Weights of a small GPT-style language model, trained from scratch on English Wikipedia.
Size: 14 layers, width 384, 3 heads of 128, MLP 512 GeGLU, vocabulary 23304, 34.7M parameters.
Each number is 128 + 24 x the weight over the matrix's rms, rounded and kept within 0 to 255. Layers, rows and columns count from 0. Numbers have three digits each.

# layer 4 MLP gate, 512x384, rms 0.0918, rows 466-511, columns 64-127
122142164167168133109082141132118121117135116103109107126183124118139063096083066125170158146153084133174149102135139131135152133072138152148137102159147078146114155156113150128148086153148074
112098110103139114133115110124115104130108122097152122137132125109128114097101142130133174109127132108122134142090094112103106145108158130130135157147151117140150109100139142132135123146092139
172154112160130147094116104132174151120155160138099078127173130100111129106137132134146127139112108179161153105151138170118153147127144093145117172108140137069187166147131124148156120159134113
126139160117143113124101098117141122146180129116127132152078164090168108159139133143113164106158141113130130147112139113144142134116130153127134130130122120124100146117126110138119141112133082
137176106119149102141123106152179148100172113132157116133112118103130135168167174161139147126140104138131140109175122108118095146107107147148079148183116155148112138147119112123127129150132136
133123106074120109172065076097148150152132150132142102116112118091099085105157152135160146119071137163153118136128136179140092163159059140133113109138155138151158022121143048155105128074114123
095133087121103158058174187130094101146122093131131153080147112171151163098126147126140151145136119103153104178139113114116146127091124104140122130078104142136146120131103120153117153165097110
139126142094171131142084139125100123079155146131085130126140161093124120105173106101160110162146112107106143116126135027108138147131113153139105097061173126102158117162108155121133154124154140
125133134104091120123126142160113145066139151133066127086108168139124135156155130120108137182182174154096172123123128101120091096163127147131072096088151095118109107126146150114142146140126136
162145150135159139091131152132156119117159128144118163109132130154124141110166141148148101112119136169157102134113141111151084115131127159101146124102150157117115091105067143124138188143125150
133122142106104113170144121135120110138135116111128123175162130143167130100112150094126077134116171147142104132131125119147191125148107132204089133139162143118157142076083117074152128129100153
098147144099116150142111102102175200142105120088128145124144117178133120148155137137152139146102104169149160177109150184108132138126130099138132155120131114152143143157158158150135134117119131
140158100110140112114168115119141154190150089159154110105140129108136116121131123137191149138139129091138128153096157111123157165088137110130110121143110146174122184158137084139149124108124119
103166120168144117112169135117123138146132110133119123105109132134135111094147133135142123168116140111113137177125130120104164111116140087120117141078099150126126141111111105152132175121116109
153130111090158143159112154145125132160133131127140097115138114099120132141125105131143133128117104118128085077117100136142099140128091124123114088121130104111113138129133117091166145123108128
150152113148151141109106131148130115118135128146140152136079124123126124158139163103159119099129114125129091137155104115129127072137160162129138146143123119114122147143129147117105153138152138
150174122100116152099142059115129147099083183083104118128134089138144115127105096099132114139135151111145148176146156083130130151119121154130130146141130174137130106116082145137134152156154145
121157144144138146113164164138150097122127150118189129114145137185084188160114146134117123125106138150093196077121101146154103144122158113104136114132081133150118137072139172088135127164111145
121150106141089132123136076092162145125137125117101095118122101074165124101118087122104123210117117116121115127112137143136078166131132143125143112151112150125122114144128141097144135154091161
171135114097102154138133162140119060124130120145083126111110110137151169122106161145099140122122145131143144133118122154092134118147129115117109120128095083134153144140077129111145126149122149
123163111090151171159100162141111086125121147106132084120124124111111119132181092118150168146121086112069140150119130141130111105126120109119139101170164108110077135100113149103132134139107100
156142117096116153150109108129142087120145156138148131133111113114141146162116184159093122110111131099143131140117116109116072152116130122141085115144125140091140128112108142166119159120103130
112106131127143092132153131117142128135131109119123117130136133176128175134126152141108124124091140155151174093119148133116097127096139094139152057110140124128102167175163152107127154111167121
147128114101157110145121094138117126093109117140115139133136127129090108131124140139113085113162128109112135143102116127138113142075126147145139107129148106130134112140111104127110100136152120
108157146128119155103108142148088067156133142126187091108123075124137122137090128107116113143153120126159127128148122145125112137135116115130141106143091145130131097123166157159108140076102141
140127151170158125127151123147142097106131129147151121119172118117138160106119107125108134123128138136123182111143136115105136127140135127115100157159133151127130150117129155118139121123115119
109093123104154105105111120147106121154113142116125145124100163108103110121146157120120143109107129094170142129116115167195172141146140084147138136125109130102172140114122140140120127158094164
120148164091158133150130107150169125165163132122135124203144146113152145153102135133175143178168102130110117141145108099124138133153116155125185148173107121097117164178149128187130127089121115
145118120114112096109139153176115145144100099100127176151146149146115137146090139116133147120120119104098129101128117118076150176140136141113175157145141145104112129161103115116117169131123091
146136133113118146125115104151089155181140123132136099112133147133132111144116169131137158178152113156132128095146102123118137155180167116101159110128122147120139174126110133135152131136060122
143153101103119118134108124178134108128138139147131147102162088085132140129121102144140126099153126143155145114078107126161107077131121168161094128096110098137189135101123087130154119146099091
131137142144111121110120115141135132149094124130142128114106122148155143096125122148121141153150114096110131146134149115136096174135116145128118096120142118143140141089101158135135126136126123
152147132114167170141127124136196145136142144123108071068140137101087152173136100134107109132140118131134132153091122145145136121085127142096168133089137114123188118133150110140142123106117115
112123139139157133109120109124138156144149117101122121145137097114125123041154132136136104111114126165136110094059122125088109115169114096110161106143118128143129121149102170112142138120147110
134120106102134166160084161125128153153118144167133154144105121115115130134142111132133149113138158120133112132109156128133106138093181124131126123172130136184117192087160050103110119123146132
125135131156146118135131135127106127126154101113195128127103141167137138104149150145129124136160132110119131116132083144107140143139114123140166091141145105098102194139146118116141129126127160
146132151135148099168113133166163101128083080130089108133106112125142166148118147136145089074102145151151123097134125098126113112127176116152114122116144135132118145143153120145126131127126107
127138133121119154116116139147107147094101122097128157096146131119161134129131141125160101104126096147101101116110142118112163173131126120151069136134131143124081153135146162148132155118113047
098148113143132069128121156147095184186136116109109077071117163131138146104111150124129124111136127187170128118161092110143186098122128176155218119102168156118096168132113120146082143159121160
111130114097100110091101101102154164122133099158134105133116110105149132106138107097161140156142138135114102126136102140140144132118082157101150106121120107132141112108108144107101129161131111
126087107136145121115143130147118106096150109135137149120139123121156176130145168139133157112075092111117083125106121090119111072076121102107138154111102140093092089110150084105138122105144124
090104078117123126101163142132096130143121118108165127121103129142145119097118129091123120138124133115154136101106145130147098095125153129081139120131099160106096154109108105171122146133122122
130107121149152088132157125135133158102142096100130139129094121119114101108132122127124120093144121154168141142090159129167130118132124137138144083146123124148119119137128126135117178172114141
130158150127110178136123108155140128119145120105160083134103114128116090104182127127116126159073135126116116124150149141120119117155118113126144143159139121125127107121149142164091075104119090
168153151137112159153098119119086137102116095123122141149133152145149152087141119118116145103120111104109118096096126141099132078091115131127134093095157155149115075132109101148120193122134145
108085107114168120155133146100187106126134189161155108089121159184189107109141141142127101091119128114134092130139109112101152136148165107085182103110150145124123098129156151122106186122117131
# layer 4 MLP up, 512x384, rms 0.0937, rows 466-511, columns 64-127
193118118161155152155104086145173138130150139151145073078137140102093075153131049127127102157168083188156133123160162135137137112112155121146099078117152126122161140097108196142142131081141120
108167126122140098132128085120116136105132134097140143159101087130111132147101152124114145144125139139081164115182083165130116219113142099131097149115144110143150133111172152109113083112099154
144127168108101153159119119136097100148116163135127164137076178129129139148099150099120126155141152138154087164153122117142129164102105136139161083176115154120122121134106123146129125144142116
119169135145171143058169163153137176124126135162141118153143093127149109129114178101137132088132106083154137092055140090113135151149135119108128101149094121161128115170169131080118108127099138
163138143165151132148120135132156149150172136100101104122152150120110090103172089142146173166133132117118093108065136150163138111109145167099177138137149111090097170087117108138099152120160149
137079148155099107156158110147204145141092140153150098087107085115041099161134138123168120159091159145114146129172119154190137095126128199143143150128129116115154127110117068082186187162092143
150126112153106073095134176072068162122116146125094081101136142108154110150187116140135118158100140099138130115133142121200137160142112105133091125155154132107177149159077114199126167142080135
139126068127097150142155143146147104140142099116106127106122100152150114117094141144102125124109133121130110114109080139138126107147131121129132159149079084101127111075147143169098097143113140
134177178125149164103189143108144127148126130132114141121165140162100114128160101159141136135112120114149140113109144150124092149144131144098135134131125134129127111088131137135165141129153094
108145091153106135180140130127114138120132117109164132119132109122108131136167106174141163118106109118161108165130114156149118118122153105136077178137134163134126128112085123121172132156142149
149154181158146097115136141105140146147096151150095148111144134121119104143106157116119112129129201115117105143134131121122165138111113104178078129120148144178132136093121170104114126120064155
098114072136080053131115099106168062116136109106112138138108116148073117139108128091114124133151106148094163126115147119095140136094132109112116163098090094147098119153151117117139115152069188
143122133155112102140115149124152122129125150131146115118163121131101158161111106112155065081143111149143135125128124096166114134142165118141115153163103100121136109151097119133143124141133165
128117130162113119118107099179130127162118127117126090091149119127130103135127126140158136099119120154133138138143133156109100105134062111136105120123101130092127171153148173088100112151102140
165136099143152151149146106146134156138145155110129115118142119131088137112125127117100130149118122138119143108079095127142099104149187131100119113124113110123104145115163120128161142119093136
119089101143154138129127118107132104134132100134138174104090152123160151121146104116136120143145150145164098102150123107095131121133130098131080134118160119136131111088104109070115122149119133
172070115113095086152108098104154109121160132116129067155178116113134110148128122111125168138122072122160119118153122154139102133128121146109101126104102165140171177138179137139112113151070114
162117121127098159112112103114117097106073148050112111152112097086157084135140148131173183163152131077131131132169145095105120117093122139143139106155162114104116136156118156124152100079122115
130121128155165123132087153142092150088130187132138101110122139105147133157139131134127109167130129136141160133129171122111115120135136126164135128088116179112136117154164155122074109132151128
133106147131093149149107119128132101111145097177135113132154090132147131132177121120123134128138079121132141132132101084114148115160162117114118142130139128099161127190113140093149107154132122
144142097075121144098149154117122135131130116097131107130159124133095104104142102144157113171137088110127145143137109131114141094150160105118152133181116135111129182120150095095107086119040132
134139136074120123145127126095120132132159149093132142129096115119132119111103094143135131087089134157137145077096089138139134152155145097151124092095148119094118132113134088179087139091113142
126128097120106091144119114121135125136108143151124108145109173143142133126145154179093141130119099114099164108157157152122136114117129120121126118122101148154130145135141114132091124158143152
129089130125147123097148168125099105105108091125127120141140096153164135123105118122149182115136109125121155163108092121159149137116124125052133089117122127097109142130116156127157101137121115
153133120131119192145124168186111093097111161122121120130142158196138162139096123073115158136151119144093111150118120117165123155119100136148129102154170099195121146145134174118103130110118097
137124135108148111130133128107119116104125162149142083164146135155152124129155112141153133115169125107117157137093118089123187158120154161146120140142095129124154135129148111149094116137111082
137133159128106137121130126129131161136106141137097104148110114128103139068118175092144122115118102124131117099090156115126135121110111121132119139124123139163139124178102113108111157170140163
135093130157121109160130057140153152091128125083140154166109117162126136139158127096140151093122111208065128118126074106141116136120134129125124128144134173112133132167107094090160128161107083
064132142129173118135136136141174135119163145130147096183182163106156136148131119161139142161154132139070113098107114133121127116127150139128117166129166133158120087102129113123121115141122133
143130128117111156147077132112131115107141146128139120099125147130113094138131141133130119117103124161194107102143128111140148100131153097170159130105138157097119104178147104171112152142106174
119127184108130136152107127128158137146135098110112102145124106198092112121146152127150130152122122120165097148153150120123154162149135110136188102147084139101120175154104108156121091080128126
121140128170108141128126130128131140143090153133132141096117144135205157130136147104176115128120116105134128134144108161106136131133138133109119120121166138126123158117156153122143105137115096
124099134105119144146093108095088124121141115138147162144109122133108135122143147117093166132101125154123124095127146106108123097176131145137131171112129131092140122113108117105120132167139126
147119132100114133130124146124108115102104139145129116122122154124122118135123127108087137114145154124130168127184121158126154151127131144130092149116114116124104125105135092127111097112094138
150154148116151141142115135130121104124129191127124120117166123113121092126109130099152109157150147124134176139150086116140065168132125138116174149136128140138145120134101107136124118124168138
106153127121087126150087109119139136179123137105130126144137115117121109117115106149133112161145138129113125067165100103152130154133143150106122136121148156160116109096128179096114106087124140
148143141152160099164138096149174111113114086142097152095102138141100143117099169182122110105126134130096170143142139116154139099139176120148106125075139115141089178125104119136110115097137080
139117125120149141175158137130099125095113155147142132118143153109140131134120163129129128117140125161153131130142126129120139145122128120153105118159099150140103159106155148122140115113111117
116121152118138107118128120167085125140089129098195105184102120124109097106116131101182099116109120122136166118118131171108195190089150172122117139137152132138092088146122104142125137147149118
101086141150100159144087116122156089137141141158162140123113102089167149095135164139165112127127167120114129101145109118133125145136084141132128137137116159135146113080135153101114109142138174
125150118076095167140145128113138147149120151109172143101081132184110131152155151128130139180165123138129089129100142166088134088180137121129133133131125196109147123152143155124143149163129104
112116168136104144132155109165129147163087105146115142102159122181150076156099112098112142133148136118117109117131117156116128127096160135129136089115149118128167125111143124122095111124164104
135111154135111123160127127142117112112128133148105113111133148152136152120166130144105154118094118086102127119181143107114110119130089111137136147117123129119137142119126126176125125107109106
143129113105103147143165162162151129110120131154140108140077120152141068111155134116168132157080109133151104116121128130087132117154085111130174147134157134127117114153165139146133125118141108
134099114102163153153140146117109136117170166117132097120128151072131125166100104127138140184123139133106128150148143140154134109135119145125167143156112125112159129147123142141094108147121111
146149140123138114116155134098187147146137137142145155102162131131129125171138149132158114130107127138117145113127137131160156160100135135116152145140126099142107101103120111089141124160116146
# layer 4 MLP down (transposed), 512x384, rms 0.0909, rows 466-511, columns 64-127
056168111147115124101114107165100185139132133148153174155144142108078121111125101156098097114137149132141146127131097171112170132126119105113137162123125129122113161128169119046131176153095134
117148122152157145138143145125124107158124103108121116146182137178176134127135133128098096125128134125169111153116132091072155140142137159118130071112106098101152138110118103132115125115108116
126146139080134150159097130131130108182115139113176196115108189104126121118144136126160155124160153102143119120066133087139096152126134126085132063141131135141170114122107131120070144112137167
115114148118144145145113082069090100102142120110117107098116143129105102161100130101120137145153150128123102150164111131142124115107194100138172181101127132094119168071124136143140096120151096
127086113135098115118132136148155143120082131139135181113150127096108088113185094135137114047162127113128113114130118128173133085138160146106135120102164128121149144082139115129131174146137129
144126117091126097122171141109110145090113132160101106126122099166157105140173075090112149128141141104076145099122080135127124138142094101133133103109138112130118140131130100137159117137091082
146125109166128120113125116117175097113125118071125146130174155159106166129140106120150119156102118124132083106138130098142145210105167153112160096126151134160125105110125121101132131094121146
177125151131120112148088163131108142131159142062109138104095132053117215109096146122120135171128129080119116121111134145132134078160133094147128089152173125128125104061092144182082139140134138
101135132098137122132173120122125171084136126139088110153158128168161152116161131126124070128153090161107108131158143125117134156132136117111107079104132100139147118149123155113141117135162087
118150149164116085142090153135144126119151094149111109126155132110089095118194112136141135130140122080120102132108127159124134129135136128149121157121132128142111115089054137117119139141144152
119148174126171134146130122120110148118105136133110158120116137138150104147118116099152131116153146131123075179118156156125122138124135127146122130115198145197146093122136144111124166113116109
094100114156130134106117109126128181162129147018109120141117087144121129118112138123149153154112114094131117115179100073105101128103164153124123115124148136137148136139117111105115093165145150
132092117145080104113120090141089131134094131159132080139149125101126109143127103104126122119156125106157108150119156139126105136170108133098128190126135133147088160141109102138139115143096128
114153159137152097120144106136097120132143123128105152154109173159138084137063164129122092137122108149130160095136150157135143093118182108117130123091140112143119117122139155159095125115152123
139140161157157129136112128079111106127112126119111162165122127152158124123142120091165137108136155104096106081124128092177150124108128141163145094123158150106101134158121060090087136070140125
122169099096174118147090134090102124131138086084156130142105142141135114144149098142126101137143130135126150140135121135163114101114126135146103143143154132137165159130142145127161137095107085
149123137113078092173147164127164117125116120099132108163122130141156143098136096133117140112157092139136135129100091145186135114122099134112107098116152140140123128108118133130094124116107135
123107159160135127141091142091119106137094155156049144164132088095110117144158122113112128092156131130154113139118155134115140092140128119122141105144134142154147116129176092139163105093149185
143123103143130177139168085091119180154116132130121133157134133109124136143133125118114131161092109100142089104117146117123106137108119158132133101120127096134123068151050135148137147127074101
119094096142122154109161161153138110087129107134078145133141113194119134093116130136112139085101091103145154149125126169116173137122155162107109122092097098103106185111115136107160150147133154
115113130132177073123164156091198130118153116099118126110129139147127075154093140161146131121096182126132116080158127124181124123111112134132093123168153137135128101165127153150116139091138125
127136202133125129102113139106101120137162118103137133156113109098119137113169116156104111121131127150154152138113096182107134113132144071117106114083089115124096144143144175125123122085073140
115133099140092087135128126119138118166160120171097094144163106080149144139149165160118128163109086116130150109088166150120136146098166102151153064104109103137120153109158145077097127168125171
144115175155152108106153129133128111106093162094130115127095080157182130125141124156114131143098116100138172191107175103101143121127088121100114151137114158126135119146130107114156144112146116
133152131162122098111158113077139146159145072171123101181161118104140089140176124151125085101153097142170126126167131145108119125156101121127161172108124123138126096096130107148154152164136161
120149126087152121135096106135130140096135136153124129160162148123121124170130115154142134112168117125137156143125157158123106116120101154124125132155104095157132106130101104141117153113083148
102154166172130124111141137084097105092136147147162141120137147121128111162138186140094124121124136132079107143174121148096136102110104144122118184118124143109118113091162096134130126090089107
140190127111145126123109163117070156156164094206128111148128166136168117146126087155127144101137126142105128139109127118150157126106105128134137141152135131131130141147135137140137108096142131
128110150125161106154135166106115108100132106100176137145104149132145103134131134146118141114136131117111157138140111111114138109117120118101122166129102132131122118153103125125098155108096093
102152131139118110152136159135143126126152147172125166119132137143147160092166085160116109154159109104127118128129080153118133139087135122147104103116133123160135188094162133130168176145093086
118142138118132149128125135128113163121100146122143097114105093161102108132109148132117100158125099140129121156136125108105139151088093094149120134138122117094130136111135146169130113121140152
131124140148137121130119092087102126151106124126159093089123148153157133112128111124164184157163118148119109092127137146131074124170110102133124092137137143147110138118134158135103123112136122
103143114156091145134128170091081150159116122051145146115188124138098159110103166171150167148114117117120135121132127099106105109158102130138125101129118069106093154148128139150097154103123141
118148150091112125133115128143131110102109152102127161130086146152111124138099166099123143117155118062131171140174149148136170146107125156128094132100143156119102109089173123137085127120084131
121118098130072121132158134162123120119146140131081132150155132118090143130100114116066105144114171108100135093107064106106121120159088129145151124126115130126103071121143175132138131114074141
152108154102095137077165135144119138099120101171111118115174133108122095153134120120107118119112152123180129135120156113119100116151107141130174131120118106146142109147146137119115125139128104
091085112105114150143107166129099133097129151138147110168086135117126096169122133104112150135133106133095143136140137126098110122137144128106171120109123178153122132139142138110125097100111132
133112162100129137123151166100092129081108121085155131131209156132180110142124158156114125122165069158117110122115114167131135142131153135189103121138111177161095148132120128143134119133144139
126161119155168201127096123100151114151135146138103111102122113118112133152099172077096103109124136128154125122119217187155146166126108141106149105119122133134114154119138125118164127105145140
142184183139144112139120131113110100119138165136137171138102109104140100112124092124131107129116163106098159113127140131123131102146136143109148105151150145103122151129111131110089139125097087
120141115190090175097110130128160154114146179105089136120075157148100144115111100110136121144175137117129116161138112168100142100135116140131137098137139181115104147110124177109125135130116143
136146180116107144126137155110113103159118161158116162149125114089147161114139091131125144111131143128172129181153116103129119177133109130168155112153107102115131135156128096137121155137156093
170114154113117159163116154114131139156155102123112117115108130162120178126181149119145096122107118099142144095140134124113138136151104108121133161121171153115084145134154110157110123156114116
156134122149119162123122151136126124124107079138158132121096121077120104118137159109107104117089137118153137099159117163143127124131127126133097178137137147151094106153135166135096128126109089
143099140107136142119139136114165088087145136139160105108154187148112111104115163144124119121156130180149105104110147130153107132113160097117141137141112110122134142122132088121147153082162144
136103142120126111134174147074181177148143151165152100114136174120140084109106157149140121096159158146142120129172101069102130181132170143053203113170117134130099118139152156146125160147095135